config.toml
n_layer = 13
d_model = 640
n_head = 10
n_kv_head = 10
head_dim = 64
d_mlp = 3840
vocab_size = 10273
activation = "squared_relu"
norm = "rmsnorm"
norm_place = "post"
norm_eps = 1e-06
positions = "rope"
rope_base = 10000.0
rope_fraction = 1.0
qk_norm = false
attn_scale = 0.175
bias = "all"
tie_embeddings = false
parallel_block = false
extras = ["local attention windows", "paired heads", "attention sinks", "value embeddings", "a smear gate", "capped logits"]
init = "normal"
init_std_qkv = 0.0185
init_std_o = 0.0185
init_std_up = 0.0185
init_std_down = 0.00755
optimizer = "cautious_adamw"
lr = 0.000154
lr_mult_o = 0.908
beta1 = 0.9
beta2 = 0.98
lr_head = 0.004
grad_clip = 2.0
warmup_steps = 254
schedule = "wsd"
decay_fraction = 0.936
decay_shape = "linear"
final_lr_fraction = 0.05
batch_tokens = 131072
seq_len = 2048
doc_mask = true
train_tokens = 695300000
steps = 5305
dataset = "wikipedia_en"
Each number is 200 + 20 x the weight over its row's rms, rounded and kept within 0 to 999. Layers, rows and columns count from 0. The size before them is the row's rms in percent of the matrix's.

# layer 10 MLP up, 3840x640, rms 0.0158, rows 2527-2581, columns 0-63
105,195,187,184,182,165,182,201,224,203,211,209,199,218,191,220,240,201,210,205,201,148,171,208,208,188,229,184,215,184,223,177,208,213,164,205,218,202,183,198,204,193,205,187,194,219,185,197,204,206,222,200,198,197,181,214,212,196,215,211,177,238,187,196,161
096,200,244,200,213,189,197,198,166,184,179,186,175,167,175,187,200,225,194,186,184,204,216,189,201,142,206,224,187,174,204,212,243,168,226,218,198,189,195,203,169,218,180,185,181,178,189,205,211,206,164,169,181,185,201,212,220,200,198,222,182,191,224,174,193
101,227,178,197,181,230,209,229,192,182,206,203,178,179,199,173,180,219,188,202,224,203,210,188,225,233,198,213,207,205,163,198,206,177,197,218,188,204,231,203,195,172,200,192,191,212,186,227,193,217,208,215,212,206,197,190,202,181,223,219,185,208,176,202,242
102,219,200,207,176,163,204,198,197,216,180,229,201,217,219,180,170,229,214,171,194,195,234,219,163,202,189,223,215,186,218,208,219,173,179,206,171,171,199,176,193,203,205,205,181,223,174,196,175,196,184,239,219,219,217,185,224,193,222,190,204,184,223,188,253
106,203,190,209,187,205,209,201,204,184,190,209,213,226,235,197,212,189,177,224,213,196,167,188,253,189,224,176,231,195,213,172,196,197,214,230,202,150,167,215,188,225,209,151,208,182,188,243,211,247,183,180,199,188,221,178,227,197,158,214,192,216,199,218,240
096,187,223,232,201,244,181,218,203,208,205,191,188,194,177,207,202,166,206,181,209,243,198,219,203,202,202,240,161,201,199,229,182,240,207,213,220,171,186,208,191,188,240,193,186,144,204,207,202,212,225,206,188,190,213,208,190,218,204,249,185,214,216,228,183
101,215,193,195,175,231,209,217,188,217,189,176,160,182,222,169,176,170,201,194,178,206,196,170,200,188,214,195,187,175,212,186,179,187,218,217,187,183,212,186,164,172,239,223,218,167,217,217,186,209,184,199,184,207,182,195,186,177,231,207,206,219,226,220,233
102,191,183,180,189,206,185,190,204,195,232,199,189,191,206,186,192,185,181,210,178,183,194,193,203,228,209,208,214,174,203,196,194,236,204,208,217,170,246,155,207,196,215,236,189,166,239,221,220,196,228,181,184,257,188,208,230,218,197,172,194,191,192,225,191
099,256,199,202,191,186,203,197,164,187,195,207,223,217,205,196,217,205,197,196,181,222,199,236,216,204,196,209,195,200,213,164,171,217,200,192,217,195,175,190,205,233,206,188,201,185,172,229,220,207,204,207,195,225,219,169,209,227,202,185,182,167,209,224,190
102,206,198,220,215,195,176,195,180,227,190,222,245,212,172,194,213,169,203,176,176,209,229,197,212,210,211,174,214,193,176,179,189,209,191,187,167,204,213,202,220,190,189,215,219,208,194,204,192,218,188,187,218,188,198,229,207,179,213,217,228,193,174,174,198
101,224,227,189,206,195,166,184,193,212,202,198,200,196,214,231,196,241,198,187,196,182,194,185,191,203,196,188,191,178,200,240,199,207,200,187,194,198,195,205,217,181,173,180,191,165,218,148,187,217,216,174,198,199,206,182,237,233,198,201,189,197,212,187,224
091,226,198,178,208,173,246,219,182,177,175,204,194,196,184,166,194,181,264,222,176,238,201,193,206,176,192,212,194,217,205,189,187,225,183,209,199,208,216,167,179,200,191,203,186,184,177,178,199,215,223,186,224,226,188,197,187,203,225,228,191,192,198,217,172
103,192,215,199,185,226,220,196,165,192,193,197,183,206,185,206,179,197,210,180,232,216,218,143,213,220,188,185,179,212,183,191,220,178,203,236,181,200,204,195,177,228,200,204,227,204,209,183,181,171,220,211,207,201,188,219,183,172,216,196,215,199,196,229,185
096,232,232,212,196,202,222,221,193,186,207,212,132,178,186,164,181,173,168,226,218,192,236,225,204,209,192,230,208,177,186,194,254,182,245,176,166,203,217,217,217,220,199,187,173,185,201,193,227,208,215,174,224,210,190,199,188,210,200,220,178,176,223,192,192
101,214,205,215,192,177,221,203,181,218,193,219,211,200,193,202,198,186,226,177,192,159,189,194,201,178,206,188,203,238,203,197,195,180,212,190,204,199,198,226,215,203,204,215,240,175,207,204,214,182,237,201,203,218,188,207,196,216,183,211,216,229,163,188,228
104,192,201,195,199,182,221,185,175,206,213,197,205,193,184,194,166,187,219,182,218,181,203,208,175,232,209,190,191,188,188,201,199,181,188,188,209,211,215,210,170,219,191,205,207,203,175,177,209,165,214,218,196,193,179,201,190,176,195,214,227,169,209,208,162
092,228,185,188,191,201,226,184,188,213,188,193,210,186,166,202,207,197,206,207,228,206,211,235,197,165,179,233,214,203,188,177,179,174,227,166,205,201,203,181,230,202,229,215,239,189,202,193,205,202,238,204,233,177,209,203,206,179,228,201,184,181,215,186,184
108,165,190,165,193,204,211,194,190,199,178,179,245,204,180,176,203,193,191,229,210,160,223,252,198,242,203,185,218,183,175,136,190,194,156,216,196,227,234,210,211,192,195,187,217,201,235,237,203,202,192,182,175,173,195,210,242,212,220,210,173,212,193,181,169
095,219,207,191,194,207,209,192,198,183,174,214,200,182,211,178,215,216,233,177,200,209,235,227,211,183,175,217,221,205,209,207,192,237,224,217,173,207,168,204,165,199,189,187,206,192,175,194,212,167,184,260,185,216,198,194,209,184,176,219,233,147,241,190,211
095,253,231,219,193,192,210,196,209,170,183,205,160,188,213,203,199,212,219,195,191,165,181,209,211,213,216,197,204,206,207,195,209,182,183,219,204,208,189,188,185,254,235,164,213,186,203,193,174,238,212,181,193,194,202,204,242,181,214,177,158,187,165,195,190
115,154,162,203,188,197,173,198,234,184,217,212,216,242,189,201,203,184,178,173,203,223,210,199,225,195,192,198,170,208,234,210,203,192,221,195,177,156,249,228,183,177,201,188,168,182,183,195,208,172,155,198,191,184,234,194,218,198,195,191,203,194,181,195,198
101,233,192,195,203,169,213,195,230,214,175,215,191,183,220,212,182,183,201,181,161,216,200,192,207,184,223,229,197,239,203,170,205,195,190,187,225,171,166,208,182,200,173,200,224,202,201,182,228,206,215,186,192,233,192,178,189,212,188,163,187,223,211,207,194
096,209,199,189,188,211,200,196,200,203,175,215,161,214,179,224,212,214,243,223,189,184,200,238,192,201,197,221,203,231,170,190,217,204,186,188,198,190,230,167,162,186,212,193,191,175,215,192,199,200,201,223,182,197,147,214,215,197,170,187,197,208,192,191,238
107,206,167,177,213,177,177,188,193,219,195,226,208,198,194,190,210,172,204,208,198,220,159,209,221,187,181,204,193,221,198,215,168,210,231,197,213,198,187,175,183,215,179,204,171,192,224,185,169,228,204,214,214,178,231,191,220,214,197,210,214,204,183,194,225
112,230,207,178,188,252,199,215,201,200,194,197,177,214,170,229,165,197,205,196,234,197,208,208,237,187,197,220,207,179,226,219,212,207,205,196,202,209,254,211,186,205,195,220,186,216,221,219,159,215,186,210,198,187,177,220,216,208,178,198,196,233,186,233,221
100,202,193,228,200,186,183,176,224,191,221,226,203,210,162,199,170,207,199,180,192,170,178,234,206,200,222,198,191,211,187,201,217,176,199,225,193,208,229,196,200,200,200,149,219,189,184,201,195,214,182,185,204,209,197,222,182,185,195,186,213,208,210,182,224
099,183,227,243,201,212,195,224,230,191,211,199,182,198,220,233,145,230,210,216,212,186,196,191,234,217,194,187,200,175,169,210,190,200,213,194,213,203,221,202,185,192,232,177,200,212,222,194,172,190,210,208,167,204,194,219,239,206,177,209,171,182,220,192,198
093,198,193,190,204,232,202,207,198,204,206,229,186,188,191,179,183,197,253,183,212,213,232,191,188,229,212,184,181,209,214,221,211,211,208,217,202,210,202,175,240,217,161,237,211,179,191,226,182,204,199,205,186,181,216,213,213,174,185,206,231,166,181,209,195
102,166,197,196,199,213,180,191,214,205,191,178,211,241,203,201,212,180,200,196,227,216,204,194,188,205,186,140,190,174,157,198,213,230,191,166,209,198,192,208,200,185,168,198,181,201,187,209,187,221,213,216,203,170,231,209,217,192,192,162,206,216,234,213,216
099,200,205,208,219,201,181,228,199,200,194,230,205,185,193,172,198,167,216,173,209,198,173,199,198,199,205,203,163,158,236,223,222,163,209,218,217,200,209,247,166,214,181,207,206,213,176,228,223,190,162,231,228,204,198,203,189,189,166,178,200,213,197,200,221
093,200,233,195,184,202,181,181,191,202,214,209,197,215,215,220,208,196,210,181,171,186,221,222,183,214,211,225,204,195,211,202,187,210,181,183,234,191,198,208,219,166,194,202,251,213,213,220,182,230,202,197,191,210,225,184,180,192,219,190,222,231,207,210,202
103,215,198,203,208,226,190,189,214,207,227,212,218,222,168,187,178,208,189,178,167,196,183,189,201,243,210,190,222,189,182,230,194,175,216,224,240,245,237,215,188,203,236,180,212,185,212,203,227,200,176,243,218,211,223,174,177,175,198,195,203,195,182,245,192
099,161,215,171,206,181,192,205,197,239,216,219,179,180,142,234,187,208,222,221,173,155,220,209,191,219,202,194,241,202,180,227,212,213,210,171,216,207,193,218,217,182,236,209,162,179,225,176,220,205,211,217,190,167,155,211,206,198,161,164,219,205,227,204,211
101,219,186,200,185,214,175,219,178,196,197,221,224,194,178,226,215,221,193,233,183,213,134,184,202,209,186,214,168,191,222,213,205,204,241,181,208,201,225,174,191,191,199,190,172,196,196,229,234,218,202,206,204,179,204,202,180,218,177,234,186,195,178,167,192
096,158,201,192,196,228,200,206,206,215,216,190,200,180,185,227,173,215,196,214,202,202,204,185,240,191,199,222,181,219,185,182,177,208,207,190,222,204,185,193,168,208,231,214,195,216,197,173,227,221,204,189,187,218,214,186,200,213,205,202,203,219,191,190,208
089,259,221,211,235,179,209,200,176,197,214,201,197,219,175,174,174,215,195,208,189,196,188,181,184,210,213,195,187,166,213,175,237,211,205,203,201,178,176,234,209,214,253,200,211,210,211,211,190,208,230,191,216,199,217,188,177,250,182,181,211,191,216,197,200
102,195,206,223,167,195,222,209,204,170,191,188,157,175,230,239,216,203,190,186,190,194,238,215,167,168,207,178,192,191,181,194,210,207,188,199,144,204,209,202,216,248,208,184,171,225,228,222,214,218,216,194,194,159,182,186,198,211,190,206,210,214,214,216,189
098,174,234,220,210,198,185,222,192,167,227,194,187,218,209,181,181,233,168,213,220,212,226,181,237,207,228,215,193,203,217,201,190,229,200,206,196,225,219,185,205,237,227,177,169,202,209,212,154,221,259,225,257,194,180,182,168,170,227,210,230,204,176,200,164
101,192,202,190,218,203,229,195,227,198,203,170,234,227,209,193,199,174,230,227,196,203,167,198,179,184,251,185,225,169,204,201,188,225,206,213,192,192,202,198,214,204,204,140,248,202,208,231,194,206,200,209,213,200,184,175,187,195,199,190,196,182,230,187,210
095,185,210,195,209,230,180,203,200,186,191,191,211,191,238,208,208,192,208,207,204,210,217,204,220,219,232,211,229,192,167,199,195,226,199,183,176,180,216,153,219,175,225,197,194,205,208,250,212,205,223,217,208,191,183,185,234,217,188,181,207,211,174,228,197
097,178,181,177,196,185,171,195,207,186,195,181,191,209,169,218,179,231,235,176,209,245,173,220,204,206,205,189,179,223,186,212,191,162,199,204,216,180,193,201,181,231,197,205,212,214,179,222,182,176,191,226,199,196,199,202,205,202,269,186,243,161,187,193,208
095,225,218,211,197,170,222,208,209,188,191,197,175,233,210,177,198,195,203,207,160,203,200,225,219,220,190,197,176,186,198,201,207,229,194,217,192,226,176,189,189,187,199,197,195,169,231,216,165,223,211,197,220,172,213,202,193,237,206,161,201,193,197,205,199
093,197,229,220,186,199,206,198,192,194,189,192,166,229,182,210,189,200,182,211,206,234,172,210,195,237,218,208,197,165,219,171,224,229,182,203,171,181,199,192,179,202,210,132,224,194,217,200,183,183,217,202,178,197,224,206,199,227,212,193,184,199,199,206,215
097,201,183,210,197,228,175,185,212,196,208,197,230,177,189,227,194,237,191,207,238,174,207,236,204,198,235,194,194,176,188,214,219,200,214,223,160,191,215,184,184,195,193,144,198,195,217,186,223,199,173,182,190,188,170,236,174,240,166,148,199,184,187,188,224
104,211,200,201,232,226,214,183,197,193,201,213,200,173,188,187,186,228,212,228,188,195,173,201,238,188,184,214,162,222,163,150,199,207,200,211,198,162,200,214,184,240,235,209,173,200,159,169,197,190,206,212,219,177,193,175,171,207,158,188,227,218,202,167,199
097,177,200,180,175,198,159,225,223,183,180,185,217,202,181,168,223,195,176,187,232,195,215,185,169,225,175,207,219,188,198,186,191,227,197,223,211,208,173,229,199,145,186,185,234,210,158,177,170,201,195,237,245,196,215,222,180,175,185,210,228,209,193,242,202
102,175,153,194,195,222,195,206,229,202,189,190,174,218,232,213,214,186,231,180,245,203,199,181,263,192,184,172,172,202,208,195,192,206,204,185,215,214,171,195,172,224,175,152,182,178,191,202,179,176,192,243,203,179,221,191,211,199,167,173,218,195,207,229,208
094,212,195,195,220,201,193,197,209,214,199,195,210,170,172,174,212,239,194,200,182,209,185,199,184,210,187,222,208,204,194,196,199,190,215,206,194,220,142,207,202,221,199,220,175,174,218,178,198,169,195,179,160,195,216,220,181,171,197,195,221,207,203,208,241
100,205,209,225,201,206,192,207,202,208,225,220,206,192,216,192,201,202,201,202,189,214,193,216,219,245,177,232,164,228,206,196,207,210,209,210,223,146,214,182,221,212,173,213,220,176,181,221,199,208,188,174,233,201,215,211,193,191,145,220,164,218,218,182,207
097,211,219,225,186,207,214,241,229,195,192,202,221,229,189,197,224,204,191,202,186,207,219,197,240,185,198,227,221,244,190,204,207,180,212,183,225,230,225,202,170,201,224,200,174,201,170,212,179,209,196,209,201,186,198,206,188,166,191,191,207,204,206,142,190
102,199,194,240,196,211,189,230,230,227,207,199,205,195,197,174,201,191,191,195,186,246,191,179,183,216,207,205,220,212,207,172,220,222,183,195,210,156,233,192,212,214,200,194,216,202,197,206,189,188,208,198,225,200,200,198,203,202,214,224,227,229,188,196,242
103,197,219,192,227,213,192,210,198,198,199,157,213,228,217,206,208,191,211,202,220,170,225,169,232,193,178,193,196,192,194,160,214,210,197,190,204,171,230,219,198,201,221,186,220,231,212,190,235,201,185,256,187,186,204,203,224,218,184,200,221,200,209,202,196
096,199,193,225,197,159,216,190,236,210,174,183,212,183,169,162,221,236,205,217,181,175,200,213,199,182,219,157,222,184,210,160,207,193,192,189,223,214,228,194,210,158,163,213,236,186,170,193,167,163,185,214,192,202,178,198,188,209,177,210,202,222,203,209,202
105,205,220,179,185,207,206,201,176,182,199,199,191,180,178,211,187,163,203,175,187,228,188,175,203,146,188,216,192,186,153,204,206,171,207,212,170,214,240,150,213,197,224,187,212,182,204,201,220,186,158,161,212,164,207,194,167,198,218,235,193,203,232,172,204
101,166,237,204,192,219,217,224,205,202,225,231,183,204,197,199,217,233,207,195,182,209,173,195,200,199,213,217,229,203,158,172,212,176,167,208,221,204,235,168,237,220,199,191,212,159,190,243,185,211,187,161,185,198,216,214,205,179,205,151,186,194,180,199,211
# layer 10 MLP down (transposed), 3840x640, rms 0.00783, rows 2527-2580, columns 0-63
100,203,213,211,251,226,215,198,206,194,232,221,182,196,229,193,204,183,181,182,192,234,185,188,211,207,175,194,188,203,197,244,215,196,203,223,187,198,184,216,206,211,183,222,188,191,210,200,186,163,208,203,209,174,225,191,216,188,208,184,201,197,180,245,182
092,211,211,183,206,184,193,223,195,193,207,184,198,177,197,198,190,180,214,212,184,200,188,232,187,216,193,150,201,202,236,179,211,208,221,181,212,187,198,179,187,218,196,189,218,250,185,208,216,211,163,192,196,219,196,194,218,223,204,218,218,210,171,193,235
109,181,175,213,200,235,202,198,221,199,218,189,210,213,183,179,204,188,212,219,230,182,193,222,190,203,227,197,211,253,226,188,188,188,192,189,209,236,197,206,176,151,169,203,188,201,189,184,189,184,179,194,227,207,246,207,226,194,210,228,194,194,199,192,232
099,180,193,230,202,157,222,224,224,207,198,216,190,199,226,206,230,210,223,253,211,175,179,186,198,195,181,180,194,215,199,195,210,238,189,196,195,193,198,188,210,210,205,199,209,236,180,170,221,179,182,197,197,216,190,196,175,199,213,184,164,197,171,232,227
105,218,212,202,222,197,249,198,189,209,202,236,173,192,248,192,172,204,198,248,179,218,199,225,225,215,222,214,204,195,205,176,184,207,235,214,221,205,213,197,190,207,226,193,208,180,209,225,223,209,192,173,220,211,210,189,249,233,200,125,202,192,194,185,186
099,220,202,171,206,158,183,194,199,200,191,164,182,208,231,195,177,185,225,205,201,211,174,215,191,198,196,211,210,219,198,183,175,196,159,192,201,202,210,174,245,190,197,198,154,193,231,204,183,199,198,213,195,190,200,243,206,178,185,183,226,235,224,212,168
095,225,181,200,177,193,158,206,204,189,199,239,171,212,215,193,176,206,196,177,220,212,192,190,204,180,187,163,203,197,189,206,209,203,239,213,206,224,226,201,189,220,208,206,201,187,183,172,200,214,234,222,224,186,222,209,223,169,171,200,207,174,176,216,214
099,182,191,246,204,235,204,210,204,202,205,204,195,215,210,199,207,213,165,182,236,163,206,200,206,221,156,205,240,230,196,215,208,213,182,219,207,194,223,215,189,186,198,175,221,215,230,206,202,228,215,223,201,211,203,228,200,167,195,182,197,189,212,160,204
096,207,183,177,229,208,214,211,223,213,226,228,198,215,220,199,204,196,214,203,154,207,188,175,176,194,206,198,221,170,179,166,179,206,164,184,174,232,209,215,203,224,209,232,210,243,216,192,183,215,218,229,214,207,191,235,185,177,206,166,242,202,214,249,183
100,210,210,201,192,210,187,219,193,222,207,190,202,218,185,186,207,187,187,200,201,184,165,205,190,160,224,219,202,179,187,183,178,178,198,195,188,179,220,203,195,209,228,223,221,199,189,177,195,191,175,168,195,206,192,200,190,200,179,207,196,189,193,182,185
102,202,183,221,248,227,214,189,234,201,247,203,188,186,204,215,192,207,210,183,211,198,194,180,227,179,242,184,225,222,229,188,181,215,183,161,159,222,214,215,192,168,211,206,192,176,177,232,194,197,190,180,200,191,263,189,179,198,185,188,238,183,221,187,210
091,199,196,216,218,209,234,201,206,175,208,229,218,208,194,197,206,227,211,210,208,204,198,219,193,227,202,225,179,207,157,210,203,181,215,217,233,226,202,222,187,195,197,196,181,177,163,180,214,207,219,193,194,198,230,190,181,193,220,220,205,202,188,184,168
099,194,193,190,188,190,188,227,215,169,217,223,200,219,203,207,218,204,194,206,188,210,240,200,176,166,198,215,229,177,175,229,171,190,236,208,204,199,221,203,178,190,190,189,208,189,209,229,181,229,175,198,185,195,218,201,208,229,194,197,171,233,227,197,243
094,189,206,199,205,174,221,222,219,213,200,205,188,173,221,218,183,219,187,182,215,207,226,214,182,191,206,224,199,190,205,192,217,205,223,210,201,216,167,221,223,235,235,188,229,199,247,237,210,198,196,157,194,175,231,206,183,227,187,184,181,191,222,214,188
104,188,211,207,195,206,219,199,224,203,210,195,202,192,198,170,180,202,203,213,173,207,217,177,182,180,206,170,181,233,232,214,210,215,219,195,185,208,205,221,208,174,183,210,176,207,183,190,210,198,206,204,195,181,236,230,235,168,176,186,197,182,199,196,178
093,205,203,223,213,172,230,202,203,223,215,234,183,203,175,208,185,245,202,213,225,215,203,199,183,209,252,216,209,195,183,225,218,172,212,188,183,187,152,164,189,193,201,214,220,158,238,181,204,209,227,225,194,235,221,195,214,182,186,208,190,204,226,189,205
104,213,186,221,230,209,205,194,228,193,215,209,201,240,217,213,205,226,183,224,200,217,217,203,207,216,192,178,202,182,189,201,211,220,204,185,179,216,211,205,237,214,196,187,201,210,176,179,199,188,171,206,177,194,206,180,201,190,205,177,184,161,182,222,175
101,198,162,195,176,209,202,178,167,186,198,215,202,218,223,165,140,201,189,201,198,188,201,194,216,184,167,176,167,198,194,243,207,210,184,224,198,192,205,169,172,223,213,225,243,192,197,236,185,206,206,221,171,193,208,205,189,175,189,199,244,176,193,234,191
103,211,198,221,210,203,231,180,186,210,203,197,215,227,229,184,211,207,178,177,214,226,200,216,233,201,203,183,179,195,188,215,198,195,177,210,234,225,169,191,211,219,208,209,203,153,179,174,222,185,188,228,167,209,231,155,212,207,210,179,236,187,238,203,174
096,222,190,236,247,185,187,199,209,196,218,232,170,245,178,215,242,195,181,224,206,198,172,230,178,230,169,183,200,184,201,192,171,208,202,188,189,194,235,204,198,199,211,202,206,220,200,155,229,240,216,189,217,188,181,214,209,200,274,172,215,173,218,201,181
106,198,199,205,203,178,168,179,181,214,172,214,192,244,204,187,188,185,193,193,155,222,165,201,216,161,220,192,237,175,228,187,211,195,147,210,206,165,220,204,211,212,218,198,190,200,217,212,199,165,172,179,199,192,185,157,208,214,229,193,216,220,219,226,182
097,214,200,185,198,224,188,245,242,201,191,181,181,190,191,202,210,207,186,220,152,192,195,182,165,209,232,240,191,200,193,190,195,186,147,228,207,206,196,204,233,185,210,177,197,182,208,221,183,204,194,201,193,214,157,220,200,188,222,234,178,152,224,200,176
095,218,232,221,202,191,219,201,228,211,232,235,198,213,182,201,217,209,168,190,211,171,166,203,199,205,223,196,195,204,189,203,220,219,166,185,218,223,197,183,181,216,192,223,177,193,199,168,211,180,224,189,215,220,214,186,183,196,180,223,200,172,187,190,182
103,204,188,188,227,219,179,178,214,201,210,193,181,212,202,190,168,196,176,218,217,209,185,184,217,197,203,202,205,198,201,168,200,236,193,228,185,187,210,214,202,206,180,222,245,219,184,209,182,175,198,246,211,192,175,216,187,188,207,183,186,197,226,220,241
109,208,190,204,201,208,201,212,213,190,189,192,200,214,210,185,236,178,192,188,189,205,210,153,196,203,225,153,224,199,208,216,192,225,203,194,193,224,173,196,184,196,178,208,242,179,206,239,191,196,207,198,212,133,225,204,223,194,237,208,233,183,226,185,194
098,220,194,195,171,192,219,193,211,158,210,194,196,244,207,159,176,202,235,183,216,180,221,227,191,190,166,211,202,162,213,217,173,196,213,203,198,234,194,203,190,174,217,216,175,171,219,214,180,223,197,214,201,211,192,200,251,188,172,193,175,221,211,190,218
110,199,214,194,176,244,202,188,194,214,187,188,210,172,221,193,207,182,192,174,191,200,231,167,205,219,183,196,181,191,176,192,211,148,185,222,212,221,159,211,200,168,165,189,210,173,195,198,218,192,181,193,200,167,219,201,216,180,188,200,231,197,185,185,199
100,204,222,211,205,166,219,189,184,190,189,213,179,175,192,186,217,185,213,205,156,187,193,195,187,172,240,245,177,206,221,171,238,180,218,210,195,205,204,228,205,215,184,197,172,198,211,207,219,212,201,193,169,228,194,215,163,187,198,183,192,190,199,177,206
100,208,192,205,177,231,231,180,196,217,204,178,179,188,194,205,170,205,202,183,188,227,213,202,195,184,210,211,182,208,169,193,218,161,168,246,195,196,220,224,193,189,178,207,193,182,181,184,224,203,203,194,175,201,219,201,208,223,158,187,188,225,193,199,176
102,195,185,206,216,176,198,177,191,214,247,171,184,175,186,162,198,204,220,209,185,186,227,230,210,216,209,150,185,199,178,185,200,216,207,191,168,201,184,213,219,227,170,185,193,163,213,173,198,194,233,187,172,197,205,210,215,176,215,185,203,211,180,164,212
105,200,186,222,204,197,202,209,214,197,188,183,192,183,236,210,205,197,193,209,185,230,201,194,160,200,186,217,168,182,255,151,231,203,198,184,197,180,187,210,232,221,184,215,169,192,212,186,221,240,224,184,207,183,241,188,224,176,195,174,188,184,177,206,205
102,208,203,194,200,182,171,223,164,202,177,194,204,233,197,195,222,180,216,202,180,190,205,212,206,187,196,219,197,191,212,184,212,225,212,196,185,176,190,206,204,211,200,190,153,194,202,184,189,158,213,188,188,174,194,200,192,210,233,207,218,198,213,196,185
101,198,212,207,197,178,214,204,199,211,220,205,209,168,176,216,209,193,190,216,173,214,213,198,176,214,236,201,186,197,205,211,220,236,179,175,218,217,159,201,237,177,196,201,223,203,232,211,183,203,179,166,162,207,151,235,195,232,225,227,218,208,220,197,181
100,217,210,219,199,182,218,195,218,225,226,216,192,161,196,190,177,241,175,186,221,228,237,205,200,232,198,195,211,187,213,215,214,189,216,235,220,185,205,214,199,195,196,183,207,163,204,202,233,216,201,192,192,206,188,181,153,176,183,223,196,182,201,183,176
098,204,189,187,248,207,261,180,233,198,207,201,177,220,211,229,190,191,191,213,236,242,193,204,201,204,211,177,191,176,193,207,210,231,200,218,172,222,178,209,207,187,196,194,190,166,203,210,202,186,223,208,185,220,233,216,184,176,218,201,215,215,224,215,182
094,184,193,218,199,211,217,165,201,193,213,231,240,216,173,173,185,207,197,176,220,198,185,236,184,208,191,184,210,221,170,192,177,229,210,193,218,239,229,212,207,233,186,183,215,196,238,217,214,205,192,223,214,181,211,223,215,176,215,230,209,195,235,247,229
098,193,197,210,190,198,188,212,184,199,210,188,224,203,196,206,197,216,195,172,236,213,234,225,214,170,195,194,205,184,183,207,216,206,177,224,174,203,172,209,185,210,196,187,201,193,200,193,194,185,215,164,210,154,220,215,165,190,217,211,201,192,219,179,184
102,223,191,230,217,173,204,188,204,188,241,196,186,149,227,171,176,219,218,232,165,189,230,161,203,188,185,189,178,202,195,208,192,177,211,174,195,237,234,194,241,202,183,203,174,173,183,206,193,232,212,242,236,218,202,188,204,190,218,200,209,153,195,166,189
096,235,212,179,187,183,221,203,191,192,195,236,208,213,174,182,224,207,223,194,207,221,231,212,153,211,246,236,183,174,170,170,219,213,191,219,165,208,207,207,188,195,210,178,194,176,225,184,194,207,199,213,162,203,203,194,254,218,217,216,202,204,210,209,165
094,201,239,216,196,179,188,202,190,165,188,187,197,210,190,209,204,203,197,208,184,202,190,211,206,201,199,208,191,175,242,177,157,233,171,195,191,211,178,238,182,225,189,184,194,184,203,167,194,198,212,197,213,230,221,167,165,254,176,202,211,181,202,219,203
099,207,182,218,185,176,225,179,247,218,201,231,258,207,221,196,232,171,236,231,205,220,219,214,174,204,220,189,209,206,218,213,205,190,228,204,184,195,210,180,193,227,192,208,190,166,177,170,200,182,182,154,208,215,224,199,187,202,178,198,199,211,186,197,187
095,196,185,203,205,243,197,183,216,239,204,217,195,187,201,219,198,212,228,172,178,224,197,200,182,215,187,243,222,169,236,242,179,174,221,202,188,203,211,215,197,215,230,174,185,207,237,218,206,233,176,189,219,183,221,189,199,197,206,221,192,200,229,192,171
105,215,186,168,223,220,208,197,206,212,210,199,186,167,187,205,212,205,168,179,198,192,178,205,159,210,238,198,189,211,207,208,226,179,189,218,216,205,204,199,230,198,152,159,202,188,199,190,195,226,189,186,156,219,213,180,209,187,203,214,217,172,207,212,191
099,218,202,170,174,206,187,200,189,215,154,203,190,250,200,207,226,221,181,181,188,197,218,209,196,172,196,175,207,182,162,203,184,196,243,196,204,205,197,212,191,245,219,225,168,191,208,214,201,176,241,181,178,193,223,188,215,209,246,168,207,206,189,172,180
104,230,216,214,190,211,215,183,175,207,181,185,213,195,190,232,217,207,173,183,221,255,232,226,185,224,184,185,197,196,209,185,198,153,190,209,203,230,201,210,180,176,173,199,208,185,205,220,176,166,212,199,228,206,245,196,192,187,220,205,208,203,201,202,204
099,239,223,209,231,212,220,199,239,194,200,242,183,168,207,186,179,216,185,216,201,213,192,199,208,232,171,224,216,224,229,186,194,204,206,186,207,220,197,199,214,216,211,204,211,216,171,205,216,224,190,203,191,190,180,188,225,193,167,209,181,166,216,205,195
096,223,252,214,211,187,218,186,177,184,194,232,192,182,212,181,206,184,195,183,224,174,213,196,213,200,224,199,223,199,201,147,203,236,230,186,206,217,205,162,196,190,215,173,173,173,234,231,211,208,251,214,164,160,178,188,196,187,219,200,208,177,200,248,211
094,221,225,208,223,207,200,215,212,175,215,196,190,215,218,162,196,231,165,213,195,209,165,225,173,169,216,229,201,196,182,214,212,210,191,228,234,204,199,165,190,228,202,195,206,197,194,170,190,201,206,197,194,166,222,174,208,196,192,187,182,203,215,207,198
103,209,197,226,210,191,207,206,203,195,198,211,204,209,192,194,201,189,186,206,171,207,204,244,221,214,143,208,164,230,154,228,181,201,233,196,218,201,174,200,182,209,199,239,204,178,225,219,182,208,224,174,201,215,166,185,189,180,214,169,202,199,233,189,255
092,206,229,210,226,186,222,221,203,205,214,223,172,186,191,206,185,192,203,209,161,218,218,195,221,202,215,200,155,205,199,218,217,180,200,200,193,224,201,188,218,161,213,209,199,214,200,223,166,177,190,194,184,199,232,226,228,207,166,214,223,211,197,236,178
099,211,202,208,196,203,204,198,190,199,220,175,184,176,221,165,199,185,246,212,192,197,188,171,187,204,203,190,192,215,179,219,205,231,189,192,196,187,215,190,201,207,215,206,218,246,215,182,188,180,214,214,207,208,149,210,210,199,210,209,211,206,212,220,208
096,217,204,219,196,184,225,200,231,189,187,233,198,182,207,207,205,191,198,200,208,211,204,228,178,224,185,191,181,213,213,186,221,185,207,184,187,165,186,210,172,189,176,178,200,215,190,202,195,172,216,205,212,214,208,191,213,199,159,201,191,158,207,183,216
103,198,198,233,204,164,189,199,226,213,229,205,179,174,201,153,179,194,163,180,235,209,227,186,189,219,194,211,202,187,175,202,183,201,204,208,191,208,179,178,217,192,174,196,207,192,189,192,176,221,197,205,222,231,186,212,167,240,199,194,192,188,182,194,159
103,189,215,200,228,190,211,201,199,189,201,235,192,216,192,231,220,199,227,219,191,214,188,205,198,200,206,205,203,202,206,167,236,195,216,210,180,257,190,179,187,188,225,199,212,177,188,198,207,224,219,242,214,224,206,220,225,185,173,168,190,197,164,190,201